Weights of a small GPT-style language model, trained from scratch on English Wikipedia.
Size: 13 layers, 8 heads of 64 (2 for keys and values), MLP 2048 GELU, vocabulary 13329, 42.7M parameters.
Architecture: LayerNorm before each block, no position embeddings, biases, tied embeddings, ALiBi.
Training: a variant of Adam for these matrices, 652M tokens, 13805 steps.
Each number is 128 + 24 x the weight over its row's rms, rounded and kept within 0 to 255. Layers, rows and columns count from 0. The size above them is the row's rms in percent of the matrix's.

# layer 3 attention query, 512x512, rms 0.0374, rows 15-33,79-96,143-160,206-224, columns 64-95
size [ 96  98  84  88  94  96  96  92 100  84  96 102  98  97 101  87  90  97 105  84  91  88  93  88  95  88  86  91  89  81  99  90  83  83  89  90  76  85  81  91  83 101  90  89  80  83  81 107 103 104  85  93  93  92  75  89  98  87  85  83  83  83  83  90  83  88  82  94  90  97  82  91  97  78]
[[105 109  89 149 151 156 137 146 136 132 127 166 158 123 152 107 140 114 119 132 152 103 114 106 159 121 136 128 134 116 141 132]
 [112 101 121 112 119 108 170 163 103 139  97 135 150  97 137 114 109 120 147 133 136 140  87 116 129 123 133 120 163 132 166 133]
 [150 135 102 130 181 159 158 126 114 149 131 133 104  67 149 104 123 160 109 145 132 122 155 141 106 108 137 119 134 155 125 129]
 [113 142 102 163 129 200 150 136 182 141 153 163 148  97 167 126 109 114 115 136 121 130 125 113 143 122 146 125 143 140 154 155]
 [130 113 104 130 143 140 144 136  98 132 147 139 144  59 145 139 136 175 116  92  95 143 145 101 104 144 121 109  98 165 128 124]
 [125 121 131 129 116 133 111 122 113 157 124 151 130 138 148 100 171 163 126 101 109 111 145 111 142 161 126 108 115 171 127  55]
 [119  92 142  95 170 114  76 111 116 121 141 100 141 150  99 157 104 131 148 118 131  91 127  83 135 156 165 111 159 121 118 118]
 [113 135 119 117  98 111  90 134 103 131 102 100 145 148 127 146 140 104 157 176 160 103 115 125 129 155 141 121 150 102 103 163]
 [135 125 151 144 156 137  86  99 116 140 103 142 130 149 137  83 105 116 117 169  84 123 133 152 127 180  58 145 143 134 127 108]
 [116 160  95 161 129 155 142 129  92 177 132 157 115 145 152 133 141 105 148 161 167 110 172  89  81 132 118 112 116 157  85  91]
 [134 118 130  93 163 114  98 120 134 136 164 178 111 120 148 115 129 151 119  71 117 137 126  88 177 154 122 123 112 157 134 139]
 [ 73 132 142 123  88 169 130 128 138 120 142 141  97 134 113 113 138 104 119 127 120 166 138 120 132 102 113 137 133 128 161 130]
 [161 107 132 124 157 142 147  81 129 168 167 126 116 104 127 135 105 151 115 125 114 113 126 127  86 145  94 151 141 141 114  97]
 [111 148 127 158  98 165 150 142 115 133 203 152 137 138 117 136 114 114 111 154 117 145 155 140 129 120 115 158 133 140 150 138]
 [122 119  87 134  86 121 126 145 100 112 109 142 131  93  98 131 128 128 139 116 116 132 140 119 142 139 113 128 109  80 106  90]
 [118 141 126 201 110 130  58 123 159 143 105 104 116 108 116  79 117 110 130 144 163 155 141 192  87 135 129 133 126 153 115 111]
 [156 120 151 114 150 176 162 114 132 172 131 153  84 109 131 155 100 154 137 117 120 139 134 131 132 148 113 119 104 178 126  73]
 [160 105 138 159 102 110  67 121 129 120 139  89 141 104 112 140 109 139 135 151 137 137 136 122 126 155  82 127 147 117 108  85]
 [105 113 150 158 160 173 120 105 148  98  87 201  85 122 135 112 101 133 118 105 164 154 114 105 163 171 114 136 142 154 122 113]
 [132 112 170 134 171 145 162 163 159 140 112 125 163 103 141  82 151 128 104 199 145 134 129 123 113 175 113 151 105 133 112 152]
 [103 137 116 136 113 104 124 107 129 125 119 120 113 154 119 137 155 132 135  94 107 142 124 129 131 103 140 113  88 104 118  98]
 [141 124  96 123 144 112 184 113 134 176 158 144 130 144 142 105 148 149  96 157 151 115 167 142 112  88  92 124 127 126  85 105]
 [141 120 140 152 172 172 141 133 129 119 130 126 138 144 130 104 159 141 117 153 116 129 165  93 110 193  99 103 124 162 113 104]
 [149 148 142  91  95 174 135 150 122  85 149 124  83 117 114 124 111 112 118 148 115 102 109 119 167 133 147 104 123 136 164 108]
 [120 115 162 114 127 161 151 100 121 129 110 125 126 113 156 142 131 131 126  98 134 133 127 133 156 131 142 145 144 127 155 119]
 [117 125 112 141 101 139 138 156 137 129 136 156 112 124 120 145 146 114 148 127 105 109 113 135 153 112 112 138 135 103 149 151]
 [121 126 115 135 126 129  99  97  95 113 112 141 100 122 110 144 123 109 127  67 132 106  98 128 143 125 176 119 142 127 143 138]
 [112 130  94 134 103 124 114 131 151 148 169 151 109 150 133  76 142  90 129 129 139 120 135 136 152  89 186 120 149 142 155 152]
 [144  95  97 115 162 100  92  87 116 188  89 142  99 109 145 133  97 135 117 125 130 123 110 123 111 145 122 129 140 138  72 136]
 [131 105  89 127 134  99 146 125 126 136 183 126 131 172 136 128 142 143 108 100 100 154 163  92 135 110 133 108 118 117 149 126]
 [101  84 138  78 152 142 123  98 160 101 167 150 119 153 142 115 101 139 111 165 125 132 129 116 105 117  73 130 119 133 146 100]
 [146 115 124  78 137  98 103 136 140 105 120 146  68 100  99  59 133 142 114 167 162 108 108 154 108 127  94 148 116 132 118  89]
 [122 145 134 137 139 142 116  97 105 122 126 149 139 148 153 101 106 134 163  90 171 112 103 144 163 137 140 122 170 141 148 152]
 [104 137  93  87 141 113 162 159 140 126 133 117 139 122 142 140 145 138 127 147 154 150 103 117 160  98 163 115 101 113 106 151]
 [110 110 108 143 128 108  99  97  96 115 145 166  88 130 142 151  87 127 172 103 134 132 145 163 115 125 140 129 120 135  92  95]
 [112 146  90 169  95 131 114 119 110 167  98 139 167 143 135 140 141 159 117 127 124 130 159 111 162 111 122 113 129 119 118 128]
 [160 175 106 111 171  82 126 142 157 107 141 129 127  94 125 107 161 156 111 101 156 134 123 157 115 122 126 113 120 125 122 146]
 [ 96 115 127 119 161 132 160 121 127 146 134 136 153 125 133 121 106 102  91 124  92 180 134 109 160 123 105 120 123 147 161 124]
 [125 104 188 156 130 152 101 126 110 162 123 158 136 123 138  80 114 105 138 153 130 115  90 133  93 169 106 136 118 137 152 118]
 [128 128 136 110 153 117 133 138 137 163  90 147 112 101 116 115 122 115 121 111 154 118 153 137 154 108 128 119 154 145 176 164]
 [121 142  99 155 167 132 152  76 143 139 126 150 147 124 120 108 127 124  77 129 135 159 153 109 196 112 109 120 157 114 129 146]
 [125  90 107 150 134 144 136 141 141 118 141 116 172 114 122 157 145 130 163 144  90 142 103  90  96 160 113 141  94 129  96  91]
 [123  75 135 127 102  91 128 143 138 106 119 128 127 162 127 136 146 102 115 108  91 167 151 112 105 117 156 120 120  99 116 118]
 [111  78 101  84 106 146 128 136 116 126 129 137 130 144 119 155 118 139 154 133 135 115  94 111 108 107 148 131  93 122 121  95]
 [132 105 182 146 139 167  59 119 143 129 138 121 125 106 122 136 109 172 160 172 137 130 100  72 109 210 112 123 131 129 131 106]
 [140 158 142 151 137 137 100 128 143  93  99 115 150  78 121 125 116 133 125 127 130 114 130 128 169 155 120 131 144 130 114 123]
 [103 108 131 138 120 128 124 147 138 136 129 122 103 136 174 144 117 142 129 194 102 165 130 121 112 144 130 124 131 119 174 124]
 [132 114 101 119 127 142 167 127 134 106  97 147 153 133 140 143 123 135 134 149 142 142 111 116 163 127 126 133 123 142  95  93]
 [152 114  97 127 126 146 132 132 137 113 100 110 116 128 153 143 128 140 155 148 135 169 112 131 100 133  78 151 117 136 143 101]
 [126 125 125 126 119 113 149 145 157 165  94 126  94 125 139 158 140 129 117 149  95 137 150 135 166 128 121 134 120 113 141  97]
 [111 126 119 145 156 160 100  68 139  97 174 133 131 101 127 130 107 149 137 120 146 117 135 108 134 144 128 132 153 136 178 109]
 [116 150 112 129 120 136 145 154 111 165 138 149 148 136 130 110 134 132 145 170 139 102 122 129 111 150 108 158 122 141 105  93]
 [112  90 122 133 160 127 125 103 136  65 115  91 110 173 118 119 151  73 169  97 130 156 114 136  99 136 133  91 120 156 139 120]
 [111  99 163 100 104 127 135  93 152 136  83 158  92 132 112 131 123 128 128  89 147  98 127 166 119 127 139 108 125 157 145 121]
 [148 173  94 156 142 130 124 157 165 116 135 111 161  95 109 129 156 144  95 136 151 136 125 109 160 126 122 136 138 128 148 128]
 [114 139  83 124 128  99 117 132 107 145 115 130 145 140 120 110 143  99 108 110 119 125 120 146 133  69 136 154 126 135 130 152]
 [156 148 136 138 151 106 104 127 158 139 119 157 132 120 114 134 108 105 110 113 153 120 147 124 131 143 145 145 137 118 145 131]
 [115 132 111 128 136 128 107 127  73 161 164 153 158 112 141  87 116 138 132 107  99  92 114 115 132  93 139 121 124 132 119 120]
 [143  85 164  96 129 123 144 103 162 132 138 148 123 126 104 104 132 168 148 110 180  87 111 141  92 122 100 139  93 124 137 122]
 [151 118 164 132 169 140 114 116 174 124 151 163  92 135 115 130  93 159 129 102 159 129 139 128 103 164  95 113 118 128 140 119]
 [142 115 120 135 124 143  74 113  83 105 106 128 119 141 126 159 126 116 159 153 132  91 118 110 140 135 132  88 144 131  60 131]
 [142 129 110 125 109 117 140 134 137 146 131 128 112 144 130 163 138 132 101  95 130 136 152 127  95 102 164 103 100 126 107 155]
 [141 151  79 109 122  90 119  78  76 153  92 133 147 107 135 128 122 131 131 168 139 133 126 137 121 114 100 132 144 153 133 131]
 [115 143 115 121 129 134 107 108  73 125 121 136 162 157 128 107 141 111  64 136  79  96 142 145 130  71 150 146 118 137 139 158]
 [104 125  91 126 121 145 138 161  87 116 137 124 107 163 111 105 172 106 114 116 109  92 133 169 129  97 157 151 107 116  98 144]
 [120 165 127 129 143 126 122 153 106 138 163 147 123 130  92 127 132 139  74 110 140  97 112 138 140 100 149 138 140  89 138 153]
 [151 132 107  99 139 110 131 138 114 100 135 124 125 135 141 129 142 179 141 121 130 160 100 130 123 166 121 107 120 124 106 157]
 [118 146  99 126 186 129 157 133  97 120 133 136 142 119 122 126 117 199 169 116 142 135  87 118 118 121  90 118 103 133 151 117]
 [ 99 158 116 128 174 101 123  97 110 137  77 159 133 117 100 120 132 120 111 106 152  93  97 153 140 106 112 127 104 102 110 160]
 [105 135 126  83 128 158  98 133 126 102 136 150 134 178 122 128 107 118 129 111 153  74 125 165 180 103 133 130 115 127 117 117]
 [126 135 131 129 114 123 167 156 143 134 139 116 125  88 153 118 149 118 181 149 158 116 141 128 111 165 131 133 108 100 106  93]
 [109 145 114 125 109 119 119 162 142 138 151 100 117  87 140 142 118 120 144  83 178 122  80 146  86 103 134 124 117 124 103 129]
 [ 99 132 103  96 136  98 143 133  96 126 112 131 169 130 113  93 143 133 104 136  95 104 111 141 127  85 125 148  97 141 136 127]
 [180 103 127 122 156 145 156 172 164 127 157 142  88 122 147 158 157 136 130 114 140 118 102 124 100 150 108 142 139 119 150 121]]
# layer 3 attention key, 128x512, rms 0.0401, rows 14-32, columns 64-95
size [ 86  86  89  84  84  85  87  93  85  83  81  94  99  91  82  87  87  87  84]
[[125  93 119 114 148 126 139 144  98 139 177 165 121  98 129 102 128 130 143 133 103 136 101 119 132 129 119 128  92  99 124 152]
 [150 107 122 114 161 120 143  95 139 153 144 171  88 105 130 155 144 142 144  82 124 120 118 102  99 162 112 106 136 158 122 117]
 [143 160 138 122 124 129 137 117 131  96 139 148 120 135 104 141 125 109  97 102 130 133  88 128 203  89 119 123  64  93  87  78]
 [135 122 121 119  96  93 143 189 140 142 144 141 177 127 110 166 152 143 108 120 120 148  96 136 141 135 174 137 104 129 116 172]
 [129 126 104 145 136  95 102 137 141 162 130 172  65 150 130 137 158 130 134 116 138 152 141  87  87 184 107 130 104 121 125 121]
 [129 108 146 120  74 154 107 109 159 106 133 109  61 169 124 123 105 113 109 112 131 123 132  95 128 141 115 127 127 155  84  80]
 [128  97 101 161 155 160  76 142 132 117 127 105 129 147 142 191 121 131 145 119 118 158 119 109 155 140 146 127 111 152 121 173]
 [127 134 138 140 167 173 152  95 107 107 130 162 129 122 132 111 110 167 152 112 122 110 130 165 110  95 160 127 152 164 149 148]
 [151 101 146 132 141 177 115  76 128 114 144 126 155 123 116 115  82 124 144  95 124 154 127 148 142 133 102 131 118 121 105 139]
 [116 125 100 145  82 134 115 134 146 130 129  89 103 153 148 162 122 111 120 111 154 149 150 139 169 143 144 140 122 105  95 170]
 [140  91 135  78 165 113 125  73 111 125 165 177 149 118 103  98 136 160 171 107 156 112  94 110 149 132 105 120 171  99 139  94]
 [ 99 129 124 139 122 134 124 117 113 102  98 143  94 155 159 105  72 132 145 139 164 172 129 142 101 113 124 110 144 105 137  99]
 [129 181 144 138 134 113 108 108 121 106 125 143  94 159 130 160 122 129 158 141 124 118 104 116 123 126 103 108 147 150 135  61]
 [126 102 121 137 154 128 146 119 116 110 153 126 113 144  95  87 152 178 134 166 157 118 122 162 109 149 118 125 139 104 106 151]
 [133 121 160 124 133 127 115 106 153 141 137 154 125 123 122 123 131 108 125 130 136 117 101 121 128 150 134 135 102 118 122 110]
 [143 163 142 123  86 102 128 143 153 133  90  81  92 131 130 144 133  98  98 135 160  95 146 138 119  95 115 153 146 141 125  99]
 [134 126 168  76 140 101 119  93  96 117 170 116 119 139 118 131 133 126  96 115  95 107 110 142 129 120 116 120 117 119 132 150]
 [115 136 130 147 148 116 136 147 106 113 136 154 148 151 129  58 121 141 149 130 148 127 102 150 162 117 139 123 136  96 137 172]
 [124 154 115 147 126 146 115 134 156 122 111 160 116 208 144 136 132 133 140 132 121 170  92 125 124 168 129 133 114 119 143 138]]